From a checkpoint of a small transformer trained on Wikipedia: rotary positions.
Each number is 200 + 40 x the weight over its row's rms, rounded and kept within 0 to 999. Layers, rows and columns count from 0. The size before them is the row's rms in percent of the matrix's.

# up: layer 8 MLP up, 896x224, rms 0.0617, rows 37-96, columns 56-111
# down: layer 8 MLP down (transposed), 896x224, rms 0.0617, rows 37-96, columns 56-111
up37,102,251,279,234,157,252,216,199,252,211,224,203,249,273,218,233,178,242,189,172,247,264,285,234,188,205,229,236,185,256,183,223,208,263,207,235,155,203,199,229,204,176,170,195,194,219,151,149,220,119,200,210,257,207,111,187,220
down37,104,218,228,213,162,180,236,187,139,277,141,229,171,214,197,179,197,249,147,222,155,145,202,217,185,189,167,179,231,215,245,263,141,197,263,234,261,181,196,182,172,170,218,220,145,208,205,187,261,190,247,248,198,178,167,153,193
up38,099,153,234,149,160,187,249,202,162,183,276,217,228,182,155,256,194,168,238,184,214,159,156,194,194,207,167,194,276,175,141,189,178,230,275,241,230,213,112,247,248,204,153,152,262,232,207,135,249,242,196,197,190,215,241,186,233
down38,097,238,163,269,275,175,217,176,161,190,140,140,225,206,200,237,221,139,178,264,177,142,134,219,252,185,151,186,226,211,236,213,219,138,201,208,242,168,169,225,205,260,182,203,169,198,186,180,233,191,217,163,191,206,202,198,197
up39,099,133,242,169,200,221,208,193,242,154,217,201,175,198,206,260,206,239,241,247,147,179,195,159,218,297,236,205,183,238,176,205,245,223,260,179,224,188,180,216,222,216,198,252,176,248,153,230,172,218,157,222,154,132,80,176,132
down39,107,150,189,190,230,149,204,296,269,237,200,126,208,155,187,206,216,247,190,188,217,133,243,193,144,238,219,156,222,139,219,171,206,142,278,152,160,202,187,204,171,252,180,242,161,213,214,258,247,166,185,241,226,220,180,207,182
up40,105,184,167,219,225,188,247,180,193,211,196,204,151,169,207,198,124,211,187,122,206,196,208,170,261,249,172,161,190,195,235,159,158,228,269,261,197,191,199,138,187,171,274,156,208,184,240,237,167,207,189,206,187,260,169,146,231
down40,101,151,277,168,202,161,179,193,197,129,216,220,250,126,175,118,245,169,183,233,180,225,195,217,259,236,244,153,302,217,157,187,204,206,199,213,162,195,262,211,229,170,222,233,183,278,157,246,226,146,185,300,218,204,254,147,244
up41,095,223,197,192,263,199,194,140,191,156,279,180,174,221,231,139,189,208,278,233,214,154,163,228,143,270,181,177,223,187,148,188,188,155,177,160,228,246,192,228,141,221,189,192,184,239,196,233,205,245,244,216,208,196,263,241,197
down41,094,227,204,147,269,176,147,215,156,231,198,170,214,219,225,159,189,179,177,118,227,170,196,166,107,239,158,280,143,120,203,251,184,251,159,218,160,233,183,252,201,170,186,224,286,213,226,182,217,332,167,215,160,223,268,160,261
up42,095,186,213,278,208,172,173,188,212,125,154,160,242,239,166,134,130,197,164,156,184,132,216,226,157,204,142,222,218,225,148,173,255,191,262,150,265,193,276,246,178,194,221,209,243,256,225,205,182,174,278,197,181,149,160,299,254
down42,095,169,117,177,224,278,182,219,211,219,166,208,176,202,211,252,143,228,217,200,223,253,187,253,194,203,230,183,204,189,232,222,163,174,175,216,185,217,218,209,286,185,210,166,152,233,136,236,103,228,208,174,182,212,155,166,144
up43,105,226,217,174,141,106,225,171,252,196,273,126,231,235,134,175,174,234,160,206,268,220,177,266,171,162,227,223,211,203,144,218,279,180,195,229,197,192,192,203,187,242,198,126,185,217,157,165,194,200,203,214,249,194,225,193,211
down43,107,135,206,191,192,110,224,222,251,194,247,191,199,204,200,150,174,297,132,213,206,208,197,151,120,241,249,216,129,173,82,229,221,191,218,220,259,137,189,232,167,234,133,245,202,131,226,232,223,217,221,119,130,227,176,229,185
up44,100,242,164,201,189,173,120,214,249,187,176,155,222,147,137,189,207,186,233,192,122,184,162,165,182,230,177,160,151,182,142,215,198,212,223,261,220,208,218,205,161,100,156,161,126,217,220,216,207,99,224,208,169,223,161,196,241
down44,102,241,120,177,189,194,245,149,322,211,194,220,143,196,195,282,149,127,186,162,176,130,282,171,222,284,222,161,168,187,191,171,244,229,212,261,262,171,228,201,184,235,228,189,239,286,185,237,209,196,141,187,205,216,201,242,229
up45,093,209,270,209,218,132,133,183,205,196,153,235,121,234,246,265,226,247,220,128,214,157,216,217,197,170,232,101,194,237,163,240,191,192,172,220,211,172,261,240,238,177,211,261,139,179,135,153,269,234,240,182,191,258,212,188,209
down45,092,167,178,215,101,322,168,183,171,166,175,239,189,228,182,131,180,194,201,137,238,141,256,219,179,249,182,187,226,215,243,255,222,241,234,210,210,251,245,234,145,189,166,229,244,224,149,212,220,219,226,140,219,152,191,236,161
up46,092,251,210,168,239,166,232,165,134,155,95,199,218,185,177,147,192,154,200,106,144,249,234,163,254,131,197,185,238,187,173,177,206,164,225,241,180,222,189,240,182,252,225,183,124,226,267,203,204,217,169,194,165,210,182,209,210
down46,100,207,163,236,227,205,191,198,150,252,162,184,127,168,214,219,194,99,257,262,168,222,177,172,175,182,235,256,210,206,220,207,206,226,212,278,195,215,164,241,257,267,281,139,247,241,197,214,139,170,148,190,181,242,184,224,253
up47,109,163,251,208,239,198,218,208,249,206,137,171,222,220,199,284,244,188,186,194,181,206,199,228,256,170,234,168,216,213,184,222,218,157,161,140,161,208,91,169,231,124,92,108,206,219,192,220,210,186,237,227,175,161,251,221,199
down47,115,113,234,179,269,212,296,286,218,225,212,236,191,183,128,214,227,231,232,209,181,188,206,219,246,259,328,256,175,159,216,149,197,156,168,150,192,195,197,176,219,118,225,138,211,211,166,156,231,186,91,139,165,174,249,203,223
up48,102,180,193,220,213,145,266,202,195,283,259,208,204,237,194,196,202,200,186,220,206,241,205,196,217,153,74,239,230,203,178,222,253,182,167,250,201,172,227,226,152,142,171,192,273,186,185,182,181,180,169,240,128,205,210,183,297
down48,090,211,215,172,142,205,253,211,115,199,199,204,153,167,229,220,150,146,223,298,93,183,192,194,217,213,201,126,178,109,250,223,183,213,206,265,168,216,260,161,242,140,234,207,232,185,221,271,147,190,211,178,189,194,137,143,244
up49,108,218,207,180,238,172,223,221,190,158,134,131,156,136,111,201,251,241,182,239,131,236,181,202,203,203,239,199,218,246,178,139,178,184,250,205,161,253,223,231,186,196,228,191,188,235,200,200,161,217,205,192,216,146,177,221,191
down49,115,131,221,185,145,182,227,210,259,190,242,213,228,110,205,199,171,212,215,272,120,176,105,218,241,167,207,160,249,180,184,174,276,195,248,214,235,279,140,129,219,174,199,185,256,193,204,143,167,221,230,208,205,176,233,221,173
up50,094,234,216,271,183,222,248,151,123,198,263,220,261,270,267,145,200,221,221,213,84,234,196,223,153,204,248,216,148,140,155,264,196,211,267,171,144,270,144,176,145,211,197,132,201,203,188,194,236,189,188,143,193,120,241,217,217
down50,098,179,205,236,127,258,233,228,232,201,168,231,157,198,215,217,149,210,189,192,208,205,176,184,208,161,177,203,211,177,224,258,234,208,143,239,186,217,211,192,185,195,242,287,190,228,179,207,200,274,119,235,259,180,194,198,232
up51,100,182,191,184,176,193,169,140,265,250,121,191,123,201,132,243,234,228,157,218,250,172,222,259,217,241,182,180,267,244,222,237,173,249,194,199,219,232,248,170,214,144,291,227,256,176,175,240,154,187,219,260,167,148,193,222,216
down51,100,231,188,207,171,231,161,215,235,223,267,203,198,212,192,190,170,150,224,285,207,253,213,158,167,236,190,222,281,199,239,229,166,275,129,168,210,251,145,209,118,194,210,195,252,167,215,226,238,181,214,210,169,228,162,224,176
up52,094,226,219,232,204,163,233,226,246,197,177,218,131,235,184,182,142,223,210,174,155,237,167,229,286,233,151,171,210,298,228,210,163,206,232,225,260,186,171,227,216,154,147,172,271,234,180,227,182,127,232,246,99,124,173,190,191
down52,097,273,254,189,183,151,229,139,218,216,158,247,162,197,220,226,202,196,159,172,149,194,187,185,145,238,188,230,202,206,216,195,186,224,159,217,252,201,225,226,257,180,152,226,246,258,220,158,195,297,163,232,245,214,259,186,166
up53,089,281,247,205,169,187,179,269,163,160,229,200,205,255,254,102,238,264,240,234,200,188,247,202,332,170,173,216,231,239,182,170,175,181,199,264,208,191,226,221,166,162,249,192,191,215,250,216,221,224,264,175,210,183,194,268,210
down53,100,155,184,162,278,207,217,149,170,255,207,211,174,168,208,273,195,154,166,214,221,258,203,192,98,286,209,218,175,152,191,210,183,204,196,197,255,194,179,176,239,264,245,221,168,186,150,193,194,160,162,291,211,228,216,171,174
up54,095,199,252,195,209,172,168,165,230,66,155,125,252,145,165,276,215,249,160,191,219,168,179,162,201,131,215,164,205,198,204,213,124,191,203,184,163,129,144,228,274,133,146,174,236,234,183,243,180,181,229,165,226,169,152,147,155
down54,109,224,163,184,179,150,228,234,131,122,212,157,210,196,238,207,184,115,200,224,222,295,266,169,153,114,168,202,207,187,213,157,203,171,208,212,273,165,124,160,197,229,140,234,238,162,220,194,146,164,178,293,217,217,186,170,142
up55,104,194,181,198,202,254,203,177,137,202,201,259,187,140,183,221,98,253,242,199,246,263,196,207,255,220,183,195,161,173,199,196,211,190,124,212,239,252,153,193,200,224,216,221,175,197,255,188,167,193,175,172,228,176,240,219,215
down55,094,175,201,218,178,227,204,204,139,190,189,189,225,245,166,146,191,237,171,225,194,164,270,211,276,145,248,193,229,225,208,216,213,192,210,185,153,229,309,237,139,174,211,186,198,204,144,156,206,174,239,244,149,180,179,121,188
up56,094,312,230,130,245,148,129,221,125,207,217,161,254,234,215,210,265,230,230,245,115,262,237,238,212,233,203,164,192,182,158,224,212,191,96,168,218,237,234,214,248,192,188,204,161,255,247,198,178,169,153,186,168,220,259,195,208
down56,101,188,230,235,168,162,203,231,218,230,225,288,151,231,233,219,280,130,178,200,233,169,208,236,159,172,188,104,133,154,208,207,216,193,164,191,240,140,243,171,207,165,161,209,208,102,209,149,193,216,235,188,243,253,183,228,238
up57,102,168,238,153,159,222,203,253,218,255,201,146,192,226,99,242,193,230,286,185,190,199,204,191,230,212,201,121,87,141,243,276,208,187,237,227,198,171,179,180,192,181,208,176,212,132,176,157,180,206,242,229,275,278,100,196,197
down57,099,245,230,115,214,200,137,204,262,221,257,207,213,179,174,286,136,184,228,136,197,210,150,151,133,299,211,199,208,180,210,171,157,215,162,181,184,257,250,160,211,168,198,138,160,202,227,227,214,209,177,163,180,148,236,161,154
up58,101,181,249,164,171,228,194,174,198,155,90,161,157,223,192,232,223,244,167,231,193,174,255,193,210,134,254,208,129,188,98,224,264,156,242,185,248,172,181,184,210,189,141,162,156,206,108,164,200,228,176,143,119,161,230,205,253
down58,102,217,154,234,218,215,263,170,264,197,204,192,224,216,194,192,238,154,175,236,195,159,215,175,317,148,264,209,207,183,252,212,230,294,198,184,221,156,174,209,233,239,188,171,279,312,218,188,153,238,286,230,177,190,172,168,143
up59,108,222,260,200,254,163,215,125,178,191,240,187,84,228,209,169,193,217,205,169,211,188,226,175,232,143,263,141,128,233,202,195,205,165,185,154,254,191,168,254,204,217,240,225,223,185,153,245,240,216,209,189,201,212,120,218,210
down59,113,226,163,255,212,152,163,256,217,139,214,235,163,146,135,206,218,176,121,212,217,206,261,231,193,186,234,234,207,218,240,249,192,241,227,225,144,218,204,232,165,189,245,196,195,185,150,216,153,183,163,222,245,228,164,206,139
up60,102,171,180,206,171,179,231,198,196,135,223,220,181,194,197,187,264,251,181,153,178,286,209,174,176,144,182,190,161,254,227,258,160,200,180,250,150,201,243,201,213,149,185,248,179,289,173,272,190,226,109,185,133,226,221,214,267
down60,103,126,167,234,216,182,149,187,240,191,310,195,110,109,226,184,209,226,271,172,191,212,140,164,190,280,213,163,216,202,208,249,181,193,181,205,222,205,245,184,141,169,212,191,118,195,219,207,135,203,187,202,216,194,159,161,219
up61,103,146,169,180,230,242,222,231,209,194,135,164,225,212,169,217,241,183,241,188,237,184,166,237,226,210,215,207,208,208,241,197,156,225,189,193,184,196,151,175,206,226,209,253,243,229,198,175,150,242,264,145,224,216,170,292,262
down61,099,232,264,216,163,184,290,138,155,147,163,233,170,242,241,200,234,193,110,130,167,208,207,189,218,188,192,177,208,191,241,171,229,170,167,213,202,209,238,226,262,235,191,185,212,176,169,154,179,192,170,182,245,221,153,193,204
up62,094,169,206,162,218,165,205,196,234,236,127,175,237,223,285,162,238,238,273,207,261,244,165,172,198,292,185,198,164,203,186,219,173,156,193,142,233,205,187,199,183,178,197,185,174,242,231,185,287,233,147,178,185,89,247,265,204
down62,090,228,189,134,228,159,239,160,187,201,229,227,191,183,218,183,218,227,232,177,248,254,128,213,132,159,130,172,210,199,206,271,181,237,219,136,258,215,257,256,244,217,240,193,214,148,200,151,177,160,196,162,229,167,272,218,160
up63,101,248,224,291,153,144,183,157,195,172,182,161,215,231,154,219,165,191,270,233,174,184,216,179,266,225,176,190,193,230,144,200,155,208,223,203,189,171,197,181,179,202,135,155,167,179,172,206,227,217,106,238,279,136,186,240,239
down63,098,179,249,224,227,254,143,101,157,282,184,199,193,259,243,247,164,199,185,160,119,225,255,176,227,173,214,208,203,164,191,163,203,174,244,221,110,234,114,196,201,115,186,183,120,270,225,214,200,127,242,217,178,215,226,206,138
up64,104,290,177,262,224,218,178,132,273,174,204,257,146,215,214,176,237,249,209,216,112,223,202,205,169,193,137,172,217,173,183,222,202,241,207,204,149,225,238,219,206,240,214,262,194,166,109,140,237,142,216,227,217,200,210,232,207
down64,097,179,207,174,163,266,171,139,239,182,99,182,90,234,200,132,172,164,206,231,124,173,249,272,143,205,157,246,187,184,222,215,177,232,259,261,138,251,244,216,169,187,166,262,187,139,268,268,140,165,127,141,224,187,201,285,173
up65,100,250,180,214,209,226,234,213,207,199,161,190,222,198,153,226,260,268,148,200,195,190,84,201,209,131,190,148,187,140,163,224,236,196,214,210,240,169,254,258,147,183,185,247,246,145,215,107,157,249,215,149,148,150,215,169,222
down65,093,117,202,98,274,206,199,206,242,244,204,243,178,220,186,111,167,207,250,175,193,219,153,153,174,249,228,234,189,191,244,206,225,117,166,195,231,228,233,268,309,175,268,157,139,259,206,199,212,211,191,208,118,161,204,205,213
up66,097,130,250,193,174,178,176,210,221,210,216,228,233,191,156,327,168,245,179,180,160,197,150,183,257,247,157,178,229,219,213,220,146,226,206,269,265,214,263,143,172,169,183,205,246,181,213,132,191,243,207,220,174,126,159,227,183
down66,096,180,204,137,163,147,238,205,249,201,227,190,195,177,189,231,224,185,217,217,152,162,153,175,175,163,193,204,163,228,213,218,181,223,183,170,247,179,96,111,179,226,214,126,174,223,206,179,204,184,238,252,196,254,190,204,262
up67,095,169,200,172,185,188,213,186,172,200,197,269,285,221,217,165,144,177,208,168,208,187,236,237,214,240,159,188,236,185,137,196,120,198,166,156,136,156,134,200,193,135,250,195,243,154,259,259,285,246,177,222,211,230,245,224,211
down67,085,99,188,206,203,247,218,221,199,197,161,238,213,152,193,181,161,275,203,276,214,188,142,205,181,126,225,232,228,231,203,282,220,255,199,209,202,236,216,238,207,166,262,247,159,216,169,136,150,244,188,186,205,175,177,162,168
up68,100,202,184,103,253,232,205,227,194,280,242,195,211,251,222,185,233,251,191,206,118,242,174,163,149,207,182,188,218,290,179,169,235,183,271,205,224,129,244,179,221,157,139,228,195,195,121,253,180,230,174,238,179,168,190,189,201
down68,107,185,152,118,217,243,174,248,177,294,206,186,156,143,273,221,140,178,237,316,144,255,180,201,148,203,150,237,236,173,224,213,137,233,252,154,150,170,259,168,218,91,159,135,246,197,164,127,221,186,212,220,189,156,139,183,187
up69,090,235,224,254,192,178,192,123,218,153,229,191,193,196,157,138,242,163,93,165,152,185,243,168,201,180,227,257,184,185,126,206,209,257,222,150,224,263,126,203,164,196,203,209,204,257,219,238,276,121,174,219,176,148,201,323,210
down69,100,208,178,258,96,190,166,168,151,235,219,275,136,202,195,205,275,160,201,153,230,197,177,240,197,253,186,156,186,193,197,176,176,224,260,185,234,215,161,172,164,224,189,197,168,188,223,222,194,178,269,206,207,214,185,264,144
up70,100,279,256,197,217,200,228,178,170,147,251,145,263,221,185,187,238,221,227,211,249,219,129,269,180,204,232,221,222,208,232,189,233,175,195,182,217,224,237,266,209,189,194,181,193,219,242,178,219,306,160,217,196,187,202,163,209
down70,101,165,229,192,239,175,227,180,187,153,189,249,241,207,221,223,207,259,244,170,177,278,215,186,205,148,217,189,321,201,164,220,237,180,255,181,200,184,192,240,260,150,198,256,216,164,161,232,175,162,206,245,257,220,195,93,173
up71,097,159,194,193,289,222,173,166,135,186,138,114,283,112,162,196,223,170,156,237,158,215,229,250,228,231,146,184,174,188,154,229,161,228,167,150,248,225,153,149,187,150,206,231,229,198,189,249,213,229,192,192,277,188,174,314,203
down71,097,219,179,191,256,192,190,159,215,247,228,245,173,225,90,187,187,233,162,259,196,197,233,180,166,245,192,182,211,215,185,180,162,189,221,182,164,222,179,177,200,138,204,253,141,145,204,205,191,190,223,212,157,221,241,281,247
up72,102,223,197,279,189,172,282,212,201,179,225,197,175,154,191,214,202,161,208,228,169,114,170,107,162,187,184,153,234,222,266,131,213,296,201,170,195,229,251,189,148,162,202,212,186,246,78,194,302,220,155,269,220,252,211,262,213
down72,097,229,75,256,229,179,191,180,307,214,246,223,205,232,157,116,127,180,227,207,167,217,212,234,218,205,216,210,147,191,214,164,189,188,191,236,186,193,243,265,242,207,239,206,145,156,265,221,180,189,109,176,190,149,168,162,283
up73,100,246,159,195,169,142,169,221,210,262,210,191,136,226,170,197,211,216,184,199,175,172,136,87,196,224,179,165,288,189,192,159,163,213,187,193,234,205,185,103,210,185,133,212,89,224,225,206,195,241,219,208,147,251,188,250,219
down73,101,163,182,233,210,271,192,194,179,170,233,230,236,120,217,205,224,230,221,268,227,156,152,196,233,180,225,178,266,184,239,176,236,211,262,174,199,173,142,197,201,196,158,246,230,186,199,158,199,172,222,190,194,281,178,203,194
up74,095,213,206,189,115,157,198,188,145,186,132,190,218,176,146,180,156,215,221,214,198,231,168,154,261,189,186,143,183,220,128,288,217,178,222,229,208,241,210,185,201,245,199,226,195,138,195,223,277,161,207,217,181,212,223,207,174
down74,085,119,182,201,200,187,184,182,133,134,158,201,243,113,153,241,216,175,191,210,269,172,222,220,219,179,249,180,225,279,174,164,130,170,163,201,152,158,145,193,205,166,206,260,198,219,236,250,204,187,156,167,185,197,215,182,212
up75,100,156,186,215,154,118,206,237,152,217,211,215,177,280,121,205,258,205,118,243,184,156,204,188,153,152,251,157,216,202,197,165,213,123,216,123,209,170,196,119,171,242,182,204,129,128,215,201,196,224,214,212,169,211,228,162,199
down75,098,171,156,196,226,198,154,218,187,211,153,204,142,255,146,219,185,175,279,190,200,185,212,134,229,164,210,163,148,145,158,234,192,201,311,152,194,178,175,159,180,131,244,254,192,194,166,139,218,158,162,250,217,128,168,200,210
up76,099,148,184,125,158,180,186,211,194,196,208,191,144,155,176,210,127,229,196,205,206,233,150,242,121,174,230,154,225,214,224,171,155,206,200,195,216,186,172,157,187,218,202,199,194,159,245,249,170,246,200,253,239,124,203,180,252
down76,096,194,153,209,180,175,200,237,168,195,198,262,167,207,261,137,224,187,177,232,207,161,138,183,212,253,196,283,134,171,177,153,194,226,207,169,233,221,210,208,150,172,165,176,178,202,182,201,112,222,286,252,208,267,183,239,216
up77,101,216,207,179,246,256,162,202,206,227,192,168,151,171,234,139,173,209,168,180,124,215,207,183,306,196,225,198,218,207,133,135,249,194,272,233,159,209,250,226,143,220,222,169,229,210,172,254,301,239,166,166,225,199,131,206,246
down77,093,239,228,176,161,119,260,179,287,214,171,158,219,187,132,259,260,160,174,205,219,186,211,204,159,228,242,215,188,196,219,200,217,117,104,152,223,245,170,210,187,209,230,256,226,259,214,155,196,192,150,255,238,143,233,198,171
up78,104,156,212,135,193,237,190,210,193,206,160,129,217,190,243,196,202,194,146,164,191,207,202,189,194,183,181,129,151,189,151,258,185,224,232,189,177,238,197,210,170,216,233,154,223,171,201,226,216,185,230,269,232,214,209,171,172
down78,101,153,186,188,151,173,216,212,213,185,178,137,256,220,150,221,224,162,196,248,243,237,171,164,244,188,242,196,177,211,147,174,178,277,202,241,221,127,185,135,205,199,165,250,264,187,186,206,314,157,156,195,127,216,168,206,216
up79,102,263,130,115,209,160,246,218,188,183,213,140,197,260,185,290,178,302,188,236,187,188,139,196,159,212,160,174,146,200,244,154,166,177,163,231,192,227,128,243,262,137,193,211,252,238,199,228,202,269,180,98,199,250,193,249,184
down79,097,266,215,183,147,168,203,145,238,177,259,180,213,198,206,194,233,120,167,190,156,171,193,244,230,158,145,189,215,233,243,217,258,195,202,227,152,291,137,150,251,150,210,198,232,261,231,190,215,263,72,254,155,164,182,206,258
up80,094,182,174,238,242,128,159,154,177,251,178,208,208,236,181,208,249,211,218,210,169,227,250,238,235,166,163,151,148,252,190,124,233,221,262,223,166,180,189,195,157,181,218,221,236,215,223,240,217,260,167,183,164,134,222,224,286
down80,098,183,211,215,308,208,152,130,243,226,203,193,159,202,197,207,224,184,168,174,229,290,131,225,198,151,238,147,177,228,207,167,142,193,74,182,216,148,184,70,186,230,239,301,203,157,169,178,193,201,168,188,229,195,225,286,298
up81,099,165,216,267,148,265,177,187,174,177,160,203,235,174,230,113,223,243,188,286,146,158,187,186,254,309,203,144,204,218,232,204,211,269,136,258,189,223,257,210,187,237,182,151,173,248,192,149,197,172,178,198,179,222,276,177,177
down81,095,260,203,230,214,157,177,157,210,161,210,160,134,223,241,180,159,195,224,179,188,169,234,218,232,224,193,239,217,183,182,209,176,209,217,223,157,218,179,151,199,187,177,229,203,182,242,163,141,141,197,192,232,210,202,199,266
up82,095,245,234,221,205,182,182,212,173,168,266,103,78,218,164,221,205,249,220,182,212,139,175,218,206,197,176,204,152,168,162,187,243,205,234,194,232,160,146,201,263,185,211,160,202,201,216,254,298,210,133,227,224,245,164,239,261
down82,092,193,164,141,227,223,263,220,252,225,183,214,161,224,189,183,106,256,231,199,199,186,216,186,272,210,186,195,218,160,198,230,137,202,101,207,251,138,210,206,174,157,214,199,189,159,234,243,307,220,165,241,300,223,153,187,210
up83,101,198,198,157,228,167,232,234,114,162,186,162,165,224,159,229,226,180,220,215,277,260,140,287,152,240,219,169,160,140,163,168,190,126,191,210,178,132,166,146,231,153,150,123,227,141,216,256,263,250,198,219,168,251,189,178,219
down83,097,197,214,108,255,225,240,241,210,193,196,195,213,309,199,183,234,90,203,198,246,189,225,130,173,172,202,153,108,179,231,155,224,155,219,230,180,118,197,145,231,126,263,246,147,219,173,206,161,193,211,207,274,195,231,235,145
up84,103,223,189,204,179,83,256,213,238,128,152,273,205,202,221,210,91,154,206,213,198,153,165,227,193,242,225,235,208,231,167,261,246,240,155,260,184,170,160,208,162,240,191,211,235,233,217,170,238,187,188,200,218,301,273,192,179
down84,098,146,231,174,191,215,232,210,211,197,166,189,179,95,160,223,168,107,204,203,241,273,148,178,223,200,184,203,166,199,177,278,112,207,177,215,238,223,158,221,215,198,227,266,218,249,190,203,181,207,223,257,207,101,180,220,168
up85,099,164,180,183,235,246,161,218,167,225,223,137,206,182,190,161,172,247,327,185,137,175,180,224,157,238,270,165,190,212,193,207,168,209,247,201,231,197,197,210,218,273,184,169,178,236,209,228,245,273,197,201,215,147,193,240,216
down85,098,216,198,218,142,226,234,245,220,218,172,154,80,177,127,199,224,196,247,175,210,283,291,275,179,233,213,233,169,242,164,184,216,214,212,187,171,135,114,124,185,167,195,162,237,165,249,228,172,212,261,227,165,230,201,215,137
up86,103,181,178,171,199,203,247,333,153,227,200,117,214,255,197,183,202,202,201,203,183,213,167,169,225,206,147,202,181,225,221,192,198,193,189,195,261,223,210,84,243,184,221,250,214,231,248,250,185,212,192,191,160,237,194,233,306
down86,099,168,236,203,233,192,217,175,246,232,171,127,179,198,247,193,157,265,272,193,209,186,185,156,137,201,202,234,177,180,165,135,195,185,131,210,187,209,123,212,186,197,235,196,165,208,103,234,252,166,176,184,225,174,175,226,160
up87,094,156,216,260,162,201,190,160,248,261,138,160,176,223,242,260,241,146,224,218,213,238,157,200,235,207,139,189,159,227,171,209,263,251,248,118,135,186,167,206,227,161,174,193,246,184,184,166,252,195,180,206,90,170,198,246,180
down87,090,141,184,180,203,166,189,153,246,202,237,173,183,216,195,161,131,138,173,208,241,202,196,200,235,191,218,264,171,244,209,272,151,220,255,186,131,164,199,216,129,300,197,222,217,173,213,186,178,259,215,169,138,246,162,208,234
up88,086,118,278,164,220,117,211,151,231,107,190,161,202,129,165,236,144,170,243,231,209,210,234,199,253,227,186,233,210,224,167,189,193,222,234,216,166,218,209,269,214,219,210,150,207,154,241,182,194,136,198,141,253,160,211,153,218
down88,090,140,212,271,183,217,207,181,223,185,246,189,190,132,173,186,269,202,236,225,174,253,324,228,154,199,144,188,233,153,187,292,175,149,200,248,262,125,210,254,160,202,220,236,258,108,219,211,179,219,208,159,214,148,145,190,246
up89,101,128,157,266,247,201,208,204,233,129,209,162,198,232,227,159,193,177,144,173,206,219,163,227,172,168,137,255,245,243,179,272,220,235,248,220,246,264,174,184,185,237,158,173,225,243,251,219,190,177,269,209,204,76,250,250,147
down89,097,219,268,206,234,140,214,196,259,164,272,138,149,153,222,175,215,193,274,207,223,198,181,293,233,117,163,218,214,184,237,234,175,256,241,279,226,174,177,209,224,194,159,230,214,167,166,179,196,210,182,179,333,220,164,239,238
up90,100,171,177,152,126,170,153,154,216,101,194,187,223,228,171,208,210,290,196,232,188,142,157,234,205,208,213,253,169,152,131,207,164,208,264,197,169,185,220,186,184,263,146,186,215,190,179,225,168,210,181,242,221,238,219,224,243
down90,101,257,223,141,181,261,211,194,261,188,226,251,224,117,233,179,228,278,245,252,209,121,213,245,213,191,208,190,202,277,162,196,244,198,162,146,148,228,133,178,210,203,191,209,205,183,231,205,115,161,117,176,179,214,205,194,192
up91,103,160,255,142,212,228,194,204,234,272,103,193,161,224,107,134,195,213,191,214,171,211,169,192,155,195,168,165,243,202,280,151,134,252,189,181,167,230,200,255,204,200,156,214,209,148,204,210,310,286,257,202,249,229,243,178,215
down91,096,214,206,205,287,136,124,241,213,136,191,207,146,200,150,235,160,150,206,162,161,213,155,209,200,146,141,180,225,191,259,215,203,181,239,204,185,254,147,240,230,168,228,203,216,223,247,178,245,178,134,149,263,146,169,198,173
up92,098,198,211,186,180,173,236,222,251,144,165,222,239,222,216,245,234,171,229,199,219,242,162,184,198,249,147,228,165,157,168,250,242,189,267,173,201,217,212,232,236,140,235,146,184,192,287,147,232,224,143,211,232,243,236,173,103
down92,097,218,215,105,222,176,196,227,258,126,199,238,251,165,218,208,181,173,218,165,253,203,250,233,255,112,153,223,184,279,205,226,198,228,139,132,187,207,154,139,190,195,151,120,159,244,230,200,194,250,152,230,218,242,181,258,161
up93,090,160,271,160,267,190,119,195,176,156,245,195,164,164,212,305,195,179,189,182,199,192,243,233,160,269,168,163,212,208,248,143,225,168,199,179,84,179,126,253,207,192,228,130,241,180,144,207,217,193,178,167,226,196,215,148,191
down93,095,149,246,155,253,167,249,204,163,239,205,185,244,270,223,253,166,188,207,244,165,197,167,176,134,239,196,208,113,202,251,193,233,202,232,232,157,197,212,204,216,250,229,229,153,258,180,243,180,201,213,238,215,212,129,167,162
up94,097,158,197,179,264,193,139,281,217,159,212,197,131,219,202,271,185,158,245,184,216,273,134,220,296,187,209,216,165,166,155,219,215,233,167,117,309,131,229,235,221,263,140,198,117,169,147,275,160,150,171,162,251,259,169,211,257
down94,100,177,195,182,235,202,198,158,136,191,255,231,295,161,239,191,186,219,172,197,201,247,169,152,205,204,206,168,214,238,132,198,191,184,246,198,249,229,237,182,202,190,108,231,213,146,194,276,185,240,165,234,250,218,171,205,218
up95,089,151,161,198,218,216,233,285,182,198,266,160,219,211,127,181,152,248,190,207,249,164,186,145,173,185,275,205,151,165,146,159,242,228,205,207,212,270,202,240,183,171,208,168,224,180,225,189,196,200,206,222,209,154,227,218,281
down95,097,258,176,185,220,174,187,239,212,245,210,170,186,203,159,187,67,138,256,214,251,234,185,245,190,198,230,179,132,155,168,216,234,299,171,143,221,256,196,269,190,244,238,195,213,212,202,206,169,197,140,205,248,232,191,126,153
up96,095,236,306,123,226,185,127,232,221,183,224,213,211,207,178,190,209,236,200,227,170,221,240,164,202,200,248,180,232,187,168,282,116,232,221,149,211,214,193,197,223,261,287,205,191,167,220,231,141,213,214,205,163,200,157,182,191
down96,110,141,215,139,248,174,216,218,136,167,201,236,113,241,212,276,231,179,203,218,192,217,293,225,157,175,239,180,182,166,225,264,176,225,214,286,197,254,179,165,215,158,193,191,157,206,199,226,240,203,260,153,163,246,194,169,178